Weights of a small transformer language model: 2.01M parameters, a variant of Adam for these matrices.
Each number is 200 + 40 x the weight over the matrix's rms, rounded and kept within 0 to 999. Layers, rows and columns count from 0.

# down: layer 6 MLP down (transposed), 384x96, rms 0.158, rows 66-134, columns 0-47
# up: layer 6 MLP up, 384x96, rms 0.241, rows 67-135, columns 0-47
down66,186,190,195,255,209,250,204,137,186,214,268,287,177,140,144,210,219,202,259,187,136,185,199,270,181,170,204,201,175,188,188,237,212,282,276,192,191,185,148,211,209,176,223,190,267,228,216,150
up67,271,192,173,265,187,205,194,140,270,215,188,183,147,249,225,215,136,201,251,110,200,178,163,236,157,186,151,172,181,132,263,215,174,230,256,235,203,187,181,237,182,259,77,239,282,233,180,195
down67,169,239,191,228,190,251,138,152,184,178,136,184,237,188,232,123,98,228,214,264,221,271,249,212,231,101,211,231,222,181,182,167,195,218,208,237,218,267,127,243,231,185,220,260,123,225,229,186
up68,248,162,159,244,273,167,200,186,156,147,191,202,238,186,168,194,209,217,202,189,134,137,173,150,215,203,41,174,232,184,210,121,207,197,257,232,253,246,178,273,287,222,211,195,251,197,154,191
down68,199,191,125,229,190,211,140,123,179,170,215,296,294,233,251,167,207,215,231,206,133,166,215,194,120,144,316,161,251,218,198,239,193,157,128,217,175,171,170,245,215,244,165,215,189,112,220,153
up69,179,253,207,183,227,206,201,151,192,258,212,175,203,147,204,210,160,215,239,135,174,196,237,191,151,217,173,188,180,182,285,263,203,187,179,197,176,217,214,219,198,214,216,212,168,242,183,210
down69,174,188,206,218,171,189,201,237,230,201,247,246,255,182,263,166,200,196,258,201,210,132,206,169,229,176,207,150,224,236,212,136,202,230,243,288,198,181,200,185,236,208,202,225,173,107,172,234
up70,214,200,188,240,140,115,253,175,125,233,165,239,141,146,200,207,183,194,232,209,167,256,199,179,166,181,194,68,215,157,177,167,201,289,179,215,178,213,225,174,265,217,160,188,216,196,262,160
down70,212,156,209,122,181,152,174,276,179,265,174,194,155,173,244,232,245,208,212,216,213,224,211,241,170,258,131,237,167,217,162,195,190,224,167,152,182,198,212,189,217,113,239,156,169,232,211,220
up71,223,175,193,222,265,172,205,222,203,252,243,195,222,226,163,217,221,194,209,184,126,197,134,212,197,153,199,205,194,213,171,226,199,208,207,246,180,187,250,228,145,249,171,201,210,182,251,227
down71,166,212,153,246,197,245,164,176,229,183,179,233,180,144,174,211,227,203,175,155,238,175,158,206,197,164,169,184,226,205,208,185,210,162,227,159,176,236,200,234,213,186,194,222,192,192,234,179
up72,156,251,148,195,205,165,188,164,178,212,221,191,211,200,237,213,206,184,230,145,169,168,140,193,156,191,196,92,245,244,139,226,187,223,201,290,172,182,304,102,168,236,211,233,160,207,250,217
down72,187,241,176,237,260,222,210,214,134,213,223,187,186,242,218,222,158,193,223,166,148,207,210,258,136,148,192,241,213,189,161,224,137,203,201,266,184,256,129,208,149,243,232,176,232,161,217,194
up73,208,166,220,182,230,222,273,216,210,131,215,231,265,207,138,175,204,191,128,130,224,231,234,118,192,263,146,160,224,178,120,234,176,157,165,158,263,191,221,149,216,235,215,264,198,250,232,225
down73,123,202,252,207,208,196,171,258,322,159,195,167,289,183,49,147,243,199,211,276,235,197,249,117,204,187,132,216,294,173,240,258,141,269,198,179,204,178,252,135,94,148,202,296,178,182,172,117
up74,201,216,153,213,183,128,188,219,259,251,248,230,202,249,151,227,243,202,181,114,195,162,193,219,191,178,138,236,169,144,257,243,175,261,150,207,272,132,240,239,173,212,212,192,215,159,267,215
down74,186,176,204,238,210,173,132,208,131,292,272,164,276,300,200,235,256,189,174,159,150,213,178,165,191,242,214,248,207,128,192,205,186,163,192,214,267,159,235,192,235,238,160,172,221,152,246,206
up75,164,213,129,249,231,232,231,195,107,124,168,213,268,242,212,141,189,156,180,233,169,291,109,139,239,174,177,178,217,211,232,199,142,219,221,183,146,150,199,187,257,230,157,223,237,173,269,286
down75,202,237,241,171,244,221,221,255,203,214,193,193,272,205,194,195,238,188,155,264,171,262,249,166,163,123,235,170,175,218,191,228,177,226,226,210,184,165,227,241,208,84,229,161,184,175,237,214
up76,223,189,260,169,192,235,155,200,140,192,248,216,198,177,222,269,134,193,237,212,205,179,209,194,212,223,227,115,274,177,179,192,176,178,216,217,184,202,222,139,191,228,180,208,217,231,178,225
down76,209,157,129,230,167,211,182,177,157,171,194,188,231,170,228,198,220,209,265,159,150,172,171,250,237,234,177,224,158,154,287,202,225,242,199,229,184,170,175,214,201,225,225,216,280,214,236,208
up77,246,222,100,189,204,180,268,178,209,221,241,191,281,212,142,191,180,195,107,222,242,148,267,178,303,232,151,178,156,177,307,218,192,198,175,199,197,180,252,257,206,144,223,211,282,224,147,234
down77,159,258,166,220,224,157,177,196,232,177,285,186,244,253,116,160,128,189,218,219,262,160,194,156,224,82,218,202,269,176,186,173,219,150,222,170,163,207,228,223,176,223,235,180,200,263,172,231
up78,142,197,151,171,177,232,209,96,192,239,190,183,247,175,241,186,150,157,250,141,239,268,235,201,192,210,149,189,226,170,247,220,161,210,268,224,187,157,247,150,173,191,169,271,198,173,199,268
down78,118,181,237,247,228,176,159,267,205,173,154,144,221,198,226,240,296,215,168,211,182,183,190,211,201,234,158,212,148,179,120,208,205,129,111,202,229,192,222,150,276,215,170,120,213,201,235,261
up79,211,246,205,173,193,221,236,174,208,199,219,167,149,154,191,217,208,201,200,176,172,226,170,189,191,240,176,139,162,199,185,233,213,191,154,303,114,258,244,127,193,190,213,167,218,184,194,161
down79,156,138,121,199,283,199,197,237,137,161,248,211,201,185,163,267,248,174,209,146,174,274,221,284,158,220,178,137,127,140,233,261,245,175,215,161,189,205,239,183,179,212,170,235,225,180,236,212
up80,165,243,166,212,154,200,141,189,277,244,150,217,194,139,247,151,185,197,200,188,222,208,189,217,192,202,235,165,202,195,217,207,186,209,149,180,220,135,228,230,259,126,201,186,175,188,145,234
down80,123,214,86,228,240,118,204,198,234,171,247,156,342,217,191,252,202,196,187,169,256,157,234,227,178,221,210,235,176,247,210,209,244,208,208,197,183,182,233,207,116,273,217,176,205,181,150,280
up81,221,160,276,267,171,154,301,135,124,181,154,206,167,207,142,232,216,200,226,158,152,229,158,235,234,250,163,166,175,195,200,209,255,191,201,169,233,204,197,271,213,147,183,178,221,214,212,181
down81,190,138,285,193,202,268,191,165,190,203,140,197,212,178,172,157,143,196,152,305,153,233,183,130,265,205,256,236,209,192,200,220,197,189,183,195,235,279,224,230,212,225,199,228,248,190,217,171
up82,263,240,199,190,165,211,297,205,233,177,203,179,213,168,117,244,213,185,179,202,221,181,216,199,175,224,205,112,224,202,202,214,191,193,173,206,206,196,229,164,211,208,193,163,214,231,129,185
down82,179,226,237,189,213,143,201,245,169,224,190,216,186,161,205,173,161,199,174,232,233,171,284,240,209,174,233,204,156,228,251,182,131,208,232,217,206,180,202,110,207,191,186,175,199,183,187,199
up83,186,326,164,268,156,240,153,184,200,183,225,235,191,260,172,171,222,195,185,166,144,213,229,172,130,159,166,170,140,226,207,211,224,320,191,215,142,171,216,264,272,188,139,171,189,203,208,206
down83,275,244,217,207,193,237,210,171,182,153,123,250,248,224,193,228,167,195,179,143,210,158,280,220,203,155,155,137,203,120,170,230,193,192,189,165,290,248,230,138,164,149,231,224,197,130,169,198
up84,273,157,183,219,232,160,249,117,211,208,253,154,215,204,222,202,226,211,200,161,283,242,90,198,179,201,130,162,198,127,184,200,296,156,287,52,211,248,197,216,176,245,282,199,192,181,261,200
down84,219,275,161,217,257,186,223,242,232,186,275,274,167,207,228,174,229,188,212,258,164,215,228,211,167,220,184,231,214,219,190,232,208,121,241,232,177,239,203,146,145,264,78,247,193,229,143,190
up85,170,292,162,252,178,210,172,227,185,125,246,212,201,239,204,87,173,198,237,209,126,194,137,188,219,223,150,205,178,206,200,148,182,179,222,254,204,146,197,287,223,252,167,142,220,218,244,234
down85,169,113,232,165,155,183,163,177,126,171,194,232,192,141,203,193,206,242,202,251,205,145,161,179,203,213,219,182,148,206,174,172,211,278,244,220,248,180,238,219,197,265,239,218,213,132,186,213
up86,205,164,169,232,253,131,207,211,215,228,263,221,238,165,202,205,212,178,184,121,187,129,190,248,181,153,188,182,285,202,163,197,189,201,150,178,179,191,236,244,203,212,192,187,255,262,191,228
down86,191,174,165,202,146,155,263,186,198,143,232,165,274,111,157,184,120,166,209,196,180,256,236,148,152,200,199,209,223,203,177,264,234,191,278,199,294,160,228,229,205,227,186,187,192,205,189,208
up87,214,218,247,200,176,200,200,164,214,174,219,199,164,236,229,118,219,184,241,246,117,186,165,227,226,142,106,168,295,240,157,187,179,308,172,223,83,194,293,129,208,218,273,248,282,174,226,165
down87,189,218,139,137,162,141,229,176,60,130,214,294,125,173,247,196,168,205,256,247,218,226,128,286,77,219,224,206,139,116,174,184,211,304,163,141,216,206,185,201,230,298,109,154,205,274,159,220
up88,159,233,253,167,177,139,228,133,136,240,155,202,166,182,209,234,168,202,162,211,182,239,192,170,267,197,185,258,220,207,186,210,207,178,226,206,136,199,227,158,209,241,219,215,235,196,217,214
down88,167,226,288,247,177,135,216,199,229,201,177,137,259,295,227,247,234,210,125,240,211,154,146,192,274,228,201,173,197,209,217,239,199,195,85,195,272,200,265,234,112,236,214,203,191,165,229,204
up89,207,195,224,162,200,179,147,196,202,213,223,203,169,141,144,211,204,220,270,181,159,147,131,177,163,216,225,165,220,207,199,227,159,179,183,230,177,230,249,160,215,286,214,209,212,240,204,211
down89,154,148,130,223,176,247,138,212,146,167,179,167,223,162,186,205,170,191,257,148,214,186,208,253,189,195,148,218,186,131,145,232,242,177,161,197,191,224,198,269,212,213,229,160,206,241,167,159
up90,208,209,174,191,171,149,234,182,170,163,225,187,256,185,219,265,200,191,122,157,231,175,181,200,186,206,192,111,232,168,154,210,148,182,207,247,177,180,278,212,240,182,215,168,276,205,263,202
down90,137,188,184,193,216,255,162,176,239,246,264,226,170,220,202,187,190,199,224,249,220,237,248,223,183,236,227,226,203,170,230,242,249,207,150,242,219,146,176,201,186,183,246,212,216,155,175,250
up91,251,174,210,225,200,158,245,176,137,204,241,138,207,184,169,251,193,207,197,179,120,163,228,205,166,208,186,150,260,200,162,188,216,205,208,290,180,243,204,124,174,201,171,193,224,238,168,157
down91,294,198,147,202,200,208,205,167,211,207,178,183,194,198,206,220,207,194,160,176,173,246,252,234,191,241,172,132,177,163,242,210,187,209,185,162,167,162,226,224,178,247,247,226,235,226,276,224
up92,174,193,186,171,239,225,237,144,233,102,210,210,189,165,69,195,190,221,153,211,180,209,169,140,332,197,147,179,146,219,187,334,193,215,217,219,151,274,232,256,186,142,200,161,184,289,150,254
down92,171,191,215,218,177,223,241,168,224,234,226,186,226,239,212,183,224,179,222,267,204,240,179,197,219,194,263,205,283,159,223,185,202,74,219,190,247,139,197,146,113,230,257,179,209,179,215,226
up93,209,215,208,182,182,146,218,181,207,236,171,216,228,124,200,226,219,191,70,197,223,176,221,210,235,192,211,164,258,189,220,134,197,200,207,207,185,151,239,210,282,188,237,214,193,197,170,183
down93,223,121,231,222,191,162,162,203,130,170,205,174,142,190,191,220,213,203,221,230,170,223,221,224,181,271,245,213,241,232,229,219,96,233,188,253,219,215,261,214,163,197,158,132,192,151,194,189
up94,260,226,164,219,192,181,128,169,146,230,223,113,183,214,209,232,205,169,181,174,234,160,177,169,204,167,231,201,289,172,182,237,201,288,256,187,230,202,223,120,201,225,194,245,227,186,296,186
down94,180,205,217,240,215,250,178,195,246,153,240,192,276,227,139,213,305,210,149,263,196,187,230,222,127,231,203,198,186,153,145,238,243,145,161,248,207,141,255,272,222,237,180,166,121,103,236,249
up95,230,174,221,223,135,197,152,189,216,208,208,146,264,142,201,125,194,173,105,142,206,170,180,201,248,219,221,216,266,201,192,252,232,225,216,276,221,121,229,243,204,192,196,200,187,217,180,271
down95,137,156,208,182,176,201,224,197,252,214,212,222,173,183,212,204,153,221,182,245,174,164,182,250,142,230,178,204,206,249,198,190,214,178,176,178,108,168,163,168,151,204,151,243,270,248,139,147
up96,290,134,163,221,211,213,156,136,222,232,208,194,203,143,217,183,212,218,200,156,267,250,192,225,141,254,222,189,257,171,253,170,223,228,178,130,250,139,246,219,127,172,243,227,186,197,142,299
down96,152,81,172,191,181,199,210,187,297,173,173,134,73,207,141,213,180,213,169,194,175,186,230,241,221,197,192,119,215,234,269,230,189,184,193,190,212,251,151,175,191,184,253,203,211,240,201,275
up97,238,239,240,250,196,99,136,183,170,194,210,187,236,184,206,218,99,216,166,99,102,212,205,177,241,251,172,179,203,139,138,247,158,233,198,214,166,233,255,244,299,157,167,181,212,188,221,157
down97,163,205,164,163,194,153,126,208,119,184,177,203,322,262,236,225,213,177,169,200,242,239,240,178,220,218,241,199,136,215,184,211,261,246,170,185,206,149,244,179,238,234,186,218,226,186,242,205
up98,188,134,135,242,178,153,195,160,202,220,255,185,242,174,195,183,218,178,197,166,186,217,134,240,151,208,198,205,262,152,216,195,222,243,171,259,237,179,245,196,197,247,240,262,212,169,266,204
down98,182,233,148,186,207,217,109,235,179,176,251,209,188,122,228,182,208,189,142,171,195,200,229,235,112,185,243,189,241,255,186,208,191,204,203,250,225,175,257,282,258,194,230,233,172,202,183,193
up99,232,234,214,251,212,230,203,193,208,216,141,166,221,264,134,193,191,197,212,205,118,200,233,143,229,193,143,208,206,144,159,283,257,208,224,194,149,213,214,214,215,135,216,262,194,170,173,151
down99,249,232,237,212,267,168,145,170,216,195,265,213,118,279,180,183,186,227,207,241,161,148,259,295,140,204,182,136,221,185,209,200,154,216,197,136,163,194,221,228,221,146,247,165,262,194,255,227
up100,268,208,240,205,148,209,162,184,251,198,196,167,213,224,145,256,179,214,233,196,222,127,102,159,229,136,192,128,227,149,192,280,247,205,277,260,190,238,213,217,203,235,181,267,198,214,186,184
down100,159,233,176,243,283,173,252,231,180,182,234,189,127,210,275,191,159,240,207,203,134,248,212,213,189,211,224,272,220,213,283,180,173,129,192,174,199,157,179,175,190,158,207,168,237,235,152,213
up101,220,207,230,175,223,230,178,183,245,213,221,212,286,216,112,193,135,179,205,249,165,156,199,139,173,222,121,189,174,233,284,200,225,192,225,247,208,180,181,134,277,212,90,260,195,242,108,184
down101,219,155,203,128,229,251,87,216,215,185,161,207,203,286,204,235,164,188,226,204,186,196,213,130,305,187,133,233,208,244,382,176,145,229,165,200,272,231,234,207,52,164,167,216,152,121,218,162
up102,211,223,205,220,223,131,174,185,126,188,271,215,215,157,241,127,201,210,238,165,140,239,163,240,212,128,185,222,165,191,185,213,207,195,201,199,142,239,272,161,249,147,255,219,207,147,234,172
down102,187,223,262,230,174,201,116,148,174,201,206,115,236,314,203,176,261,213,197,300,215,121,207,121,209,179,239,238,174,215,176,231,160,249,124,211,257,153,242,230,150,204,250,179,205,178,238,283
up103,217,142,261,226,242,134,160,152,212,181,135,165,158,215,200,229,171,164,176,213,222,214,199,148,158,166,219,196,237,163,247,225,203,317,244,126,264,192,186,128,217,211,192,280,239,247,136,283
down103,195,137,285,253,241,133,181,192,146,270,227,231,154,259,278,256,151,179,174,199,240,242,206,243,193,191,239,168,126,156,172,211,216,189,192,198,166,171,249,209,254,265,204,215,232,147,172,231
up104,157,184,206,263,242,166,185,128,174,173,189,141,196,186,162,220,197,190,182,214,245,208,162,187,126,174,199,126,161,219,214,234,272,206,250,187,216,177,171,215,205,218,194,213,176,188,180,143
down104,228,191,200,192,246,192,227,170,202,176,216,170,108,197,160,186,150,235,274,207,207,226,194,194,229,256,240,261,285,222,202,181,162,169,214,179,196,160,213,214,228,210,183,153,211,211,226,170
up105,222,212,186,183,214,185,162,191,213,219,183,205,133,129,156,225,182,229,166,169,166,197,201,153,157,241,209,234,229,176,237,223,220,276,192,183,222,222,214,144,242,288,176,244,281,216,167,266
down105,155,183,254,225,236,161,166,131,176,198,192,151,191,211,256,221,246,172,92,227,205,230,216,186,184,152,158,216,239,247,209,193,251,180,150,208,214,160,286,160,229,218,174,227,237,204,162,150
up106,258,186,252,272,190,170,239,169,212,203,213,124,209,198,195,208,224,253,215,199,65,197,136,191,252,242,118,193,203,195,170,193,228,192,169,200,160,252,196,216,229,171,137,158,240,192,242,172
down106,140,162,159,230,186,219,108,198,197,185,130,217,192,274,163,257,273,183,172,205,275,241,186,237,209,169,171,163,123,198,163,167,205,215,194,137,182,218,170,161,169,190,209,157,150,249,221,210
up107,182,191,289,185,111,175,239,179,166,199,211,173,195,182,125,270,186,215,174,188,234,215,180,185,298,135,205,174,207,185,240,272,218,178,188,143,231,230,269,195,206,186,315,174,233,185,232,162
down107,225,231,183,219,214,218,197,197,215,173,263,249,251,158,186,214,198,227,239,177,200,186,243,182,190,253,222,207,216,152,178,133,196,163,203,215,213,186,196,203,250,176,96,153,228,162,240,205
up108,185,189,233,236,227,137,196,137,231,181,141,143,204,211,182,239,142,210,164,238,194,237,160,109,208,159,200,120,303,229,188,178,187,225,259,148,163,168,197,181,212,159,227,258,186,160,212,206
down108,220,198,259,166,203,197,247,273,225,221,240,193,193,172,209,199,206,209,193,186,198,169,165,227,257,163,210,152,200,236,187,192,155,173,163,243,170,206,166,239,197,133,210,191,177,210,135,185
up109,284,202,107,265,264,161,154,189,181,235,239,184,204,159,165,160,228,172,208,191,168,230,127,151,230,211,157,212,167,205,226,237,183,286,202,122,179,199,217,268,281,193,116,217,175,152,197,211
down109,176,208,152,160,154,246,209,179,213,248,130,175,185,177,145,218,199,178,191,193,190,256,180,212,127,225,204,181,162,212,212,153,186,212,189,189,209,215,216,196,271,293,223,203,188,199,255,199
up110,187,248,138,208,208,256,185,182,125,226,214,229,300,229,237,199,159,182,265,190,201,128,215,140,231,215,176,213,218,225,191,214,229,172,129,149,223,187,230,146,166,190,147,235,211,212,243,253
down110,207,204,221,192,170,161,165,192,178,220,199,138,161,186,163,189,145,196,226,218,228,194,243,204,245,183,218,169,144,202,271,214,158,213,234,214,184,187,270,237,172,196,223,263,154,294,185,189
up111,212,204,218,238,170,133,225,215,266,261,173,224,251,192,184,212,205,215,179,214,160,163,238,217,241,234,209,216,198,219,235,196,259,183,207,181,230,125,201,245,175,81,225,187,162,178,190,247
down111,171,191,188,248,209,218,233,206,202,184,244,167,218,222,188,269,221,227,226,265,183,221,240,224,167,206,257,264,180,156,177,259,200,225,146,180,254,144,140,156,140,231,174,183,275,175,248,190
up112,211,224,154,211,185,216,254,268,232,165,240,124,176,236,185,107,183,240,130,225,185,194,216,179,282,222,153,181,193,137,285,204,188,174,144,253,184,230,206,235,250,162,253,180,200,214,205,230
down112,261,163,267,148,214,209,172,218,281,176,217,185,256,193,235,227,211,203,165,237,237,146,261,222,181,180,235,255,227,253,208,238,190,203,207,232,190,117,170,196,283,200,243,260,219,112,243,175
up113,227,274,180,190,167,189,198,122,120,210,149,146,181,201,226,204,194,186,240,203,219,240,237,214,188,177,195,262,180,181,216,209,219,240,209,250,138,261,253,133,195,186,165,211,233,196,219,120
down113,95,173,195,236,128,221,191,229,157,224,220,172,184,168,160,193,161,228,206,221,238,211,111,181,186,107,242,258,205,276,161,141,224,217,252,241,220,216,221,137,209,215,198,199,222,170,171,227
up114,174,203,203,193,297,172,160,187,86,138,140,183,227,214,177,209,207,189,154,194,154,188,247,206,203,166,169,121,200,197,162,216,200,234,161,214,149,226,169,206,203,223,191,189,227,193,229,174
down114,218,115,260,194,185,177,189,199,274,160,247,202,162,224,202,141,196,231,166,184,238,140,177,156,172,197,250,246,174,264,175,174,203,283,153,220,230,277,158,219,219,214,164,299,169,252,200,206
up115,256,158,136,209,201,239,206,217,141,118,194,131,233,282,225,152,237,175,160,224,148,129,167,191,290,201,227,177,156,149,177,220,260,221,170,172,226,190,190,205,208,198,298,221,279,185,152,184
down115,265,118,284,217,153,170,169,127,183,214,256,308,164,206,172,219,239,174,198,209,231,305,214,156,236,217,203,180,162,267,148,230,205,158,261,245,144,167,249,217,227,186,201,147,156,186,194,234
up116,327,132,139,234,185,198,218,223,227,189,272,101,188,258,193,210,84,189,238,89,201,172,277,230,125,191,93,176,229,195,178,209,243,200,259,175,185,222,185,172,119,180,224,257,273,269,248,191
down116,270,263,177,194,165,147,193,169,207,225,271,275,254,63,185,268,141,185,165,116,209,152,181,176,266,219,192,198,168,219,236,337,176,291,207,254,182,143,315,188,221,311,128,184,161,146,309,224
up117,191,210,183,257,260,188,201,184,216,215,109,165,175,214,234,158,74,140,205,100,202,245,162,179,160,227,236,199,243,98,210,271,217,187,159,205,183,211,208,161,140,173,145,213,201,198,250,192
down117,228,171,255,234,180,202,246,188,138,149,205,265,308,120,226,215,160,210,232,204,246,286,165,249,135,172,219,313,206,176,179,212,174,129,268,257,218,179,216,151,272,231,148,139,170,92,182,177
up118,299,157,223,297,261,129,257,131,244,229,212,184,150,232,177,170,164,250,193,197,96,189,85,94,283,173,162,186,217,213,245,192,214,241,213,207,180,271,183,252,270,183,148,168,180,186,240,229
down118,130,229,137,222,213,155,160,200,195,149,109,184,110,265,219,215,216,227,143,220,199,305,208,229,134,163,249,185,228,97,283,142,184,241,185,221,175,241,249,162,237,281,191,247,135,194,235,102
up119,209,173,146,188,217,179,231,97,210,185,118,161,160,238,223,222,202,200,253,155,101,285,114,211,174,227,168,159,217,168,200,305,217,159,167,287,214,272,188,279,201,181,226,223,285,178,257,206
down119,181,125,166,149,191,185,122,179,310,180,170,297,164,202,196,243,205,200,234,248,214,213,268,232,227,142,225,119,174,241,173,197,218,141,199,204,243,219,108,225,204,152,248,188,145,264,202,239
up120,189,223,145,202,171,249,202,206,186,186,214,234,210,233,169,196,195,230,252,148,247,207,227,185,166,214,185,165,215,211,204,305,213,223,171,229,169,217,228,174,213,188,233,222,195,214,149,176
down120,213,112,239,185,199,146,192,233,246,153,236,169,176,162,216,165,215,188,170,187,235,174,202,224,155,211,197,154,250,164,236,165,152,178,168,207,222,231,227,265,210,194,180,182,183,162,261,223
up121,210,172,154,213,244,260,206,217,196,161,135,202,224,259,197,106,200,182,151,271,197,241,179,177,212,237,180,242,244,204,162,176,236,240,179,198,204,207,198,140,195,182,215,183,206,206,194,218
down121,159,239,189,177,116,180,147,198,225,159,271,167,197,114,203,231,257,142,168,208,229,169,194,179,208,145,280,231,252,233,218,195,225,230,224,164,171,136,268,203,207,196,214,178,178,199,208,253
up122,222,210,192,196,159,136,304,166,258,212,193,242,188,155,145,264,172,232,151,200,230,228,198,142,202,229,190,170,236,178,221,180,242,248,174,188,190,196,261,223,206,165,229,199,275,260,153,240
down122,248,256,253,273,212,191,212,176,177,206,194,217,176,211,141,220,221,248,156,199,183,222,133,105,246,137,171,156,232,211,135,168,214,183,180,215,221,209,195,200,202,261,181,218,210,184,260,143
up123,174,206,163,261,249,87,218,175,174,122,237,158,152,230,182,222,208,211,178,112,195,184,187,218,198,210,179,119,155,201,172,186,257,172,184,185,224,162,186,228,181,279,206,276,224,190,238,173
down123,188,167,239,199,212,199,171,203,219,205,224,177,203,281,170,256,142,195,196,263,237,221,150,117,204,198,265,164,257,176,207,193,166,218,167,148,241,125,183,231,129,235,184,126,231,212,175,305
up124,207,240,240,218,191,187,226,191,154,183,231,250,150,129,206,175,195,206,206,203,159,312,206,247,230,205,185,243,139,236,171,175,241,186,225,188,116,202,216,179,250,114,279,187,226,197,252,153
down124,219,210,276,241,197,152,179,93,206,210,204,172,213,285,194,178,237,236,172,287,185,144,194,153,225,139,231,151,205,206,227,204,243,256,155,154,275,185,211,199,153,273,170,159,236,163,158,276
up125,240,218,173,203,119,197,209,195,200,164,240,128,217,147,195,207,183,213,206,128,180,202,202,231,179,260,185,164,216,182,160,214,201,196,178,293,225,223,324,210,199,152,213,187,218,212,183,209
down125,123,259,158,174,245,239,143,294,141,208,234,276,203,192,214,210,196,208,273,119,250,216,243,265,139,143,224,150,158,204,226,183,176,214,178,121,209,189,89,182,151,257,202,236,187,186,200,174
up126,227,297,156,289,229,220,288,221,203,172,204,231,228,213,201,174,165,205,205,176,137,203,105,150,253,213,180,218,173,148,190,165,181,185,110,252,205,169,187,183,175,141,187,201,231,235,276,302
down126,211,236,224,178,177,188,240,163,217,197,213,184,184,211,175,202,147,270,302,203,239,162,180,176,187,201,254,203,223,191,164,248,176,219,248,238,230,207,168,184,223,234,185,214,178,224,208,238
up127,297,176,249,245,187,133,160,198,214,193,209,250,202,196,193,237,175,210,119,204,188,208,163,139,209,223,189,157,315,198,152,150,204,232,283,177,174,216,266,230,237,192,154,195,235,181,268,141
down127,210,70,228,133,249,193,132,154,178,175,226,238,186,171,177,259,167,176,169,160,234,186,112,181,255,162,218,152,190,245,184,249,262,221,193,155,219,237,266,258,118,291,152,261,196,198,231,208
up128,211,209,162,172,216,246,211,194,244,175,175,165,207,253,198,132,240,163,166,239,206,207,146,208,205,180,197,180,151,166,149,204,206,204,134,178,226,129,200,240,188,238,196,153,241,216,186,273
down128,226,207,231,201,141,179,178,186,183,196,206,207,235,163,192,171,234,216,158,175,233,162,229,198,211,201,259,143,188,255,160,247,185,219,227,266,191,267,220,166,244,169,250,205,151,147,164,205
up129,84,178,206,203,248,196,220,164,230,202,190,179,286,147,216,221,157,176,225,168,189,228,214,203,220,257,181,147,237,236,172,305,224,248,166,235,116,174,289,192,212,155,185,242,261,211,192,225
down129,196,177,206,186,113,203,213,166,244,236,143,161,150,238,150,214,193,238,177,250,190,164,225,205,144,176,123,213,192,213,162,131,201,188,234,207,184,191,120,214,179,237,154,247,220,173,124,212
up130,300,273,217,269,181,221,194,211,218,183,207,213,173,254,195,170,153,243,247,164,135,220,106,134,181,178,122,187,216,133,222,149,186,168,157,179,178,266,192,236,245,164,166,222,180,207,244,221
down130,159,139,155,149,132,187,138,180,198,222,228,261,107,216,184,189,251,216,259,187,242,241,167,195,186,234,273,206,186,187,163,274,149,236,211,220,239,132,97,189,204,161,213,228,178,182,142,143
up131,183,245,189,192,245,248,217,191,97,181,185,274,164,167,163,244,211,164,243,127,173,173,204,179,173,234,180,166,150,209,155,315,174,182,212,211,230,253,235,148,253,136,154,242,189,242,262,168
down131,186,184,190,177,227,153,152,210,250,193,188,203,152,244,271,233,205,219,162,220,132,214,201,138,238,219,217,256,150,220,220,135,211,196,197,193,299,232,237,188,201,205,249,183,202,174,188,237
up132,222,240,169,233,241,207,189,206,150,166,209,234,182,181,222,144,160,169,185,117,127,227,143,208,162,231,231,236,263,170,193,211,165,193,227,226,211,241,231,199,227,247,140,201,248,212,220,225
down132,171,193,210,184,155,171,230,220,275,236,247,120,184,183,184,190,211,226,279,200,240,140,183,183,234,177,140,199,150,254,212,151,212,190,146,199,234,225,268,247,172,136,238,200,168,232,178,186
up133,203,197,199,242,182,210,309,221,219,141,146,292,186,191,202,169,157,185,203,184,180,210,231,208,212,287,178,244,191,223,180,202,191,174,144,223,180,244,259,286,174,114,265,185,206,262,169,201
down133,228,246,248,155,163,217,287,174,272,158,117,186,205,237,198,186,198,201,103,214,102,147,212,190,154,241,230,222,147,235,120,205,113,210,206,238,153,216,194,184,179,115,203,143,218,250,226,217
up134,299,122,222,233,148,116,157,191,227,223,271,158,177,160,195,210,162,189,155,134,227,185,189,231,162,200,211,174,264,204,209,148,189,204,253,157,211,141,231,174,218,218,174,218,231,182,205,208
down134,135,196,86,209,309,191,157,199,175,151,225,263,142,178,193,268,208,184,271,153,203,241,163,221,219,159,189,95,126,180,176,210,194,141,217,182,218,214,161,175,245,266,138,245,147,186,188,209
up135,211,180,249,180,183,185,174,199,182,207,251,167,275,160,102,248,196,245,159,207,187,141,241,111,280,239,177,157,178,224,174,222,203,155,234,156,218,232,306,245,217,195,256,190,256,227,169,171